Part of a small language model's weights: RMSNorm before each block, a variant of Adam for these matrices.
Each number is 500 + 40 x the weight over the matrix's rms, rounded and kept within 0 to 999. Layers, rows and columns count from 0. Numbers have three digits each.

# o: layer 6 attention output (transposed), 384x256, rms 0.0601, rows 12-34,140-162,267-290, columns 128-191
# v: layer 6 attention value, 128x256, rms 0.0551, rows 12-34, columns 128-191
o267:515508491481513546498515495517510477580464445482414548485548493487472447485462547516502528451590511523471523501485469586532412469549529589474512525500468517498586448526475552518464487510537517
v12:493496515414558522510478451565529494515491513531453396519456557480522502514529487495517442502468515533476511520482459433505497551567614538467538636592525523501511485573479405526538447512488444
o12:533449477496550478525498559500523502496473461534457533495501607516518546513536505506535523447460539476539488523456477471539541523491488497488492477476468500526459499507516540417524551533456547
o140:538489496584460477550436497474538492493503445590521451588446492476582513505359473492461470522521505539512435494625536415443588554524534470469535469553469570534515490563529573515438482431492504
o268:495492489477424489440489548485441487503462457490458468504523496466478453508492538415545531521488460520532447518604496535438494516518529525460434478505513478484533552536584492519529537450457450
v13:515465424507484499527546499474483528458518504491506481508534450497496571438533482494570512438508571532449482616487497406521472393469588539460463419437424523509508550475439531468531474480458432
o13:398487409537456516541472497497512511491527476466510556576520480512541444535498446478467496563501473499509503513501494481499460440440437500523559465515410382512567491522513458466445491522504514
o141:519516596476448525478522577549531464428442536514479463489492411476478494476490500498529459541507541423543439453543514522495551535463475483481481528466465514434574499483503521519550495511449485
o269:527545579482539501517545544543462523471459489492474481414484459462514467481502515546544489527403552467539475427516553488510528477507441483531498510565545591508490538554497508485521437572366531
v14:558493447469460536499524478485560523481574573555532529594502455525454576509441576476482473586547484463503460489421468495523489451398527536528545532498468475455499525438426502500512504477460545
o14:559539478517567467485440602488434475406558433426431547555506547414509518530528505521522552455486522389542515474500467437514467473521465488509519566503479542521499472452496514493540515513488483
o142:494505423510475462493576547469438464527527473446507493417567553492521527487514497572483562569444563468487519454518560532496582535498450409521502471404462478449495477617497418536458501507554505
o270:452465471476486501480440532541441447564487451516467503477512529436452505448546542509469486535450431504499505530527459496519508565468530491512470519503470450458390596533552456487479455521445487
v15:561584494484468520547445457522546507442487477518382509535497490480541466424464478488434520499512521543425442479542458484494564534498496482543508593548483513418493459559569564488539425477491471
o15:533526462443537526534526487481576487574537491436451449528460518508497489551491539505506529513522514514538494504519476493530494537474519462473458509494528529493518521551468488538623544480468455
o143:572467484557413465486544477479554473493546468493540435577525521515523495549484440486445468487532444471522512518546477510474479580513564493474555438512486523581519520519496511484445552476497491
o271:473507489484428532470524456475513505510534507567539524497538411466514495456526469520439476537536529527499534530532510524453430508470501466533487521487436510469509518510484475442552484542457506
v16:559532555472373503524474481494564543426512429532500464510506542524531515464499406500510496524487528570450463501490492520426519533454507531484485489559488471487525573579528555498487521505557515
o16:519492517466474493491482450525623531541440502405555485512451540455521454482510508459529527485503480558540546530454522483477531549466470531459488504510510417574486505507543485517507510519523527
o144:505439431578545548509515548531467475516529443596505459514539476470490490524510471473440506505570500486508500511503496495505524452490534470523519513474538507440574430476521503459537460503478518
o272:478528461513533521408515545471431463481495487564479516512485432510472411522548522465502487517445475508497486531534539532482504426517494477555458506465512489526587482486549470505578472464424485
v17:532525530521528535486511481500440526532457542533508499492576497516497511468550530438508431456511458488503445491612549500540481420449569478574494477475499512492506531520462487574519478515524529
o17:493478507516416565494515474501426585485519500431433561551526487539488524462529447455449449558529506467542470506549473488512516395480516457520481499449476503450472483485516471499446497496485459
o145:422514476446528488508472522525568455538463449522482535481485486490498511468526526520537559563497532511504575512533504528499501575442458526459514468535481468538547481482516518475516521506525464
o273:474526524481452461491491519512507473508496524472435517445435496407473490574468419519536533487523512517568516555456425459507473570511481530493492461486521520488470473499483500531566480487517511
v18:485567508491519523514499464462503595467529541569551514517540509439497456535578448547431483477533522520470450501505490531507456498443484521466519497569482525537498492458481500503459477554537544
o18:470511503432525553505501494516578538480514432499581508506540473543499520508497512481548546534525428483493459527529534557526438521499490546510508490542467440513506543499583470496465420495549498
o146:473484472466570546513522538561510448579554524476450499557452553527430501470511492470546457466427552538580559480468483502520506479482497478497474517487529531490568526486534478568490577483492431
o274:491490488512452567511448537559485445547557532497478491502495476460501467514479489467474503484465536525423525507526458495435524550510527438466465567477507402517538462449529448502539534493466530
v19:503547435479484542474536428530522462542452493507471502516493482460483564466502453434474489490505516515540457480507458520432452483453584512473480421540465524463514532393474531517510542490461442
o19:491569468489486558499469344511500502531579487519457545572489532476571508504495502503490500579496488521379499517476512528472530617443504469448431509455504526602559494597423520479520544564461512
o147:459543583546530470476512577470454557449490542537463486491483441556429465459497529525636527487495477523477455549434526519480455428557551560459463489486542521494420517509502429500567467512522509
o275:530512595518549468479456532505461491504451488511438552527495444535503438489478548556607515497514474523459493524557531510505522545555535588416488496536534554560588565471531522541489443465424497
v20:541517520500503555548475482488549540455496536442530439446527520479499457491534546464476538545527450489558496503513541487481478509476485485451432506542528484470503455503490532458500572545522531
o20:525531467573577468523481562518521540506475514462436516512494549468607498486500534446596478539574559540523519454493535485497484499453466573488561453506518495526568473508470531490427571565489565
o148:520473464499565510537527458480504509523443475458521477459467463554495483487446483508488501480467567513482550574508473572528486474482503457507467491473494486419452474538536529576473458550443452
o276:496503521493441501448528480447451536529467507510598501502472460500412485452521473493497526523536487521477545581512499519492527526490470498525486498524461524497505531455510476543517483510499531
v21:497511495440499473509553429509498563444531527474466540557546490490519585473500438509490477507478583469556549474488475511388508476532496450468452492529487530496502550468506528536486582506448478
o21:476516570489487492431482457494529540445507513458472485495533493508538540520513424494496418516535524479508504491520444483524514516440396499477472440451460458496489560473513527516420505533523480
o149:549492550557447446530477495484501481460446465489496470599511552478500453562454503520443459500527547525456478464525549553450557445574578536431517503523435495490505488534501539503531467410513484
o277:529500471515466486468417470499412555423525467585573475516543473554491476447512541475551450523435498498490477526537503509535450547477550571489469548514508448478450493488549471459571517445502454
v22:483422494534574507493560482465587467482473492467452481567538508493457497433474459489457525545490536565569539555476486496477486436567506519490418552473476448516495531471479561448518523532496527
o22:474520485542528514489425528519595499524460523544539538514499491459448508500513532507474460470532527495566460491479502545454537511498497472433466466510497442444516503490468549506470623543472536
o150:529478521467432519546540477480515466521433508505493516452533489521526484559540464441583564490466458540470526502480502469445477498501541442510487513433500480472536454511412431507572534516473449
o278:529492486497459456536518477529480528516430516459491463528416534561520485468545498414504441571388489470503512471483481509510503443481449437567465421553546520432551520519541476574535492558497524
v23:488492508562490483510528509511511468515488449476470494510527475493465486478398463459512474546510388507524558559478454503513506510573453432526446543473426567459482551461463442508502577582500452
o23:531517485538505516458413477554514455467529488458508500513530551545524480455502487427511439500479451516497499479491506441472493472545518558551512491475534518450566499481489514562473504461545476
o151:533528428410532523512492561441444536480530461487484528487505489476483511574462523491546452469487450455475471503601514471496449541567501423520488492507509493477488583517515516454515615465529467
o279:506494449541530477453488499530425552554468553544518530523451441515517515492511537530500457538487516479479504494561499486483519552498549484504523478561498534486505584476448525499543531526425510
v24:520501539518501507529506443483444486482514506451483468480498498421438495494436510500544519491505491457494389544453510513533511442521380511432520444525461477518469450506543469469521440527533553
o24:498520465469460481511470538478524506502513522527496487508509519502558516505557477508510578549607470471454449486503513471499518453555478530535515482481502452500498548533507448553474481411491478
o152:500459470453488510548537495475465507524508498562479446471510452498411521513530515506443571522450503512506537542484465553542424501447533494516493511496507492441398501498471418514481538512461483
o280:490510461552564490507583428478502596542500542613563494465543410509460534427511500566532553477522608466498489469538516515554531488485506451489546526546447517456465521531452486478472543519479567
v25:494465526452490418540502464565467580527349451535498522553519523432548481492636480454405529400468495546463493581495543517451451501486426550540476502481498521595485443493538480514473565506470497
o25:502424439520530464579483627535514533577430479543504524421491485447549482441523485438490521488544391550547506495510516480441428473466505566533517477546446532446472491435484536478471587489461423
o153:446509523450506536447522503486596493484557531454412485504446523489476489498484459589546515462471535497590535468451447520508587532481523504436518551495488483500523551556418542524536448491526480
o281:448530471549555427403566477472495586404528519498472487503480598566474507565508443463614478468476503477511419471440494504473506543544596518480453553466560467526541503513447483494559483456617452
v26:398487400517526479531518507500463497566543478499477564529606527558503589489534453554484550539532535545523436486487473555508552402499494540513495426558473496487502545473479462540572475449476480
o26:486492475538533547514496529510516512523514567470546517517415523489550483458526527483466491489510484512462480492484487463491508424485534472439501467436561462530474468519478517490481500496533529
o154:482540555456482446438485530509529531415469539477466461512500527483490471431460492417546627481490480453521513550514507411471399505446506586586459515569561524473500438448544460435557536559466519
o282:487495484543518526462490498501498582478481498508468497421520500529509497485479573528529546498399561448511513477492548486518559552456442576487496515544495536467455542538526530425465415514475506
v27:470460567528500458490505504464470535499480435535467461544612507447483388510550500447505509497470525610499489497468528445559494472501485500421507464506508478492496559576531551489521512470565579
o27:552510479508583408471423600476521519508545433536522485496473533510507462475491500509478494543561530499523531508525558438504509527484498478558529476484440459528478528482510453534469502539482526
o155:522493444501530578471526513478524476529564536461532561451503566471486582466527537492513512531451518455476499425513488543516490403528410565517518491529475475533433511587519514510469451566526466
o283:519514435488525489400541535505474463510478469489555511459480551500441568450542503575517532519450524587522488478541525548518468412516443572543512490489560466525524437543499508453529468554523457
v28:563405573477554471458470484475556508475478473485494550502574509480553489460433523517422456485541480479589452551456448525477498447552462449519403523517458532475524462382518474494514521497473482
o28:491499544517592506511411535487501480481522422512495497442523429447546527475505533427517516493491531504436472467466478542475500567493471499512485539491524499476473496510466488502490538505571473
o156:505518498499567491471552555467408512472472570534405466513516497553502510544510446498514512517436513492504480518455508515438485459540471485419504471446458495459503484547538478533529530512481464
o284:575545512483510498453523529514470515543460510551506440463506484519498520520459435551516520526486515516526487476458502473461544529508509498454483487554438460440489488527493519465469517488486511
v29:553571504484576503472548527483468407513470589579491481455541488544539463488529472494473496544535582548519517537555480470487494498457504564532437499501505506493501484459588461507447489482545465
o29:530451505520565506529515477560463453525502529500514554451466470435533451514455457500525508451505420485534497443446532496474553533528541478514466555479454532514513458513419474498626577526503524
o157:495450481500525484497472487527472529545489494500565412599512439467512537512547418673495486521453520510518555538487460570475519547441554515477646482506437427461506508461429550555459406573457496
o285:450480508408503526514464546497501428523508478406479505467505473427548515516419505503456471513428476517481485522488457514477421506526479556456572565484504437481478451487455539520463430539490472
v30:411570433399526605505469480497523497486442415480444505419465436540528591511459447533490489485497492465610505560473475546500496476529484553485493429520523504495499490503530426444462538504471534
o30:471563488470521455476526536510470510464441509454561512492507511554509451478500440466511459446567477535462560516496440416494532502517397430505517519491507480515518509547597572521401560477557521
o158:503416537551450475522478502499443544482513523591521500553479518475502428562474491515451556523559507508537415507477519406518527608463555486502514505528511457498555495445466477418522449504465563
o286:492429501507523492493478517518439494499489499533447504532541442421504504517443518556465514489512479508504475550472489485438531515453559496504491542520448451437551477466485522549531439488505543
v31:592586481466483553566499463411498479466556520556533482484494512500493517518505466456477485478494457485476526573486515457496472588503562455531552484473542526470503379460481538449514545485498506
o31:459540473503507480570466497471521506445503514558498436492615467562497522508522446562481551476513471434501526516503474496497511532485485484494514547535528523491485350462491482509502551497493514
o159:525500455464530539438475497480485492551509522485523509529480427530497537543525477534525545511505503600531508485441489556498495566509490479519490505520517537518547513523448478576512470550455426
o287:495414489472436539454453542476535423531525478490529538570455421436509532530520570455509516548576459584434505511502403516495453615511550527504503566504511474538497525451501517520488477461510508
v32:467527506480513444476549469476560494458493481494487460453474505538422463508521558507527569391545490453490497591524442517495519516527499493443403511539504515485497459430586486514492525512456444
o32:533463505523575496501486526535611499546449485470528467461530508491534500504494559429470501467443424510432519550504591471422494529545428490435494468472529550469531449563503545504486477510529512
o160:516530452508452571505451495518438439551502501535521501595388370564501466468569430622505455508494456569534536505510440516545507548448531571566496519583542495470488536498535617535505408549423492
o288:533502495560500479488442494460399487489534558460522567605487393566535534497517474524499435530496461503483491505533484439504446536496473498585488565511479476454469524479511532523509516457438533
v33:437391492455496521406511516480543509523465503482485525503508462509570466541431493514464533506493457498472567496567526463506464488439523542506459434452522501567494521546508597538532466454556538
o33:500521450498472438540578363527427411473518448542502499455486449441512504533446472559553488505559562497509495460533510549479490513459556487504402604470463566501483461543445446372602489467491562
o161:547597513453473469486523501472514523467513488540502523499625563603539538459540553435487454529438495532477519435468508539507479465571518520469517486499496464551551513485488489468529595508553497
o289:487534515436507526491556516477518525481495491427486473428475514589454565509503486493528476442411485452494496450442531475512509475500535539446511452578495547476491519512512532535490476495480496
v34:559509526491492482525569469450488557518454481488511454490392538477540547478507482511536532500508413534479459588433579489566512564531538549556514429421508517477497505445525503480491476505521512
o34:485484531491434562587558598507563506490460556557554468424511546491490610505484484552467536485506489509525452492458522533465529539518498506473448503569508559493450436473505544485482529497492537
o162:540536517477488457520542506458525527503516536515483486508504466484507502517482550457554475439396503419459527462538443515518525510481451495474435472488466557521500503536484435492486463507527474
o290:495519501515464423520517499518502527517542488500506523519544571528480491457556506440557547459590512458462551456482414476511536542550517478396511474442508460544533454449469453491574477508575537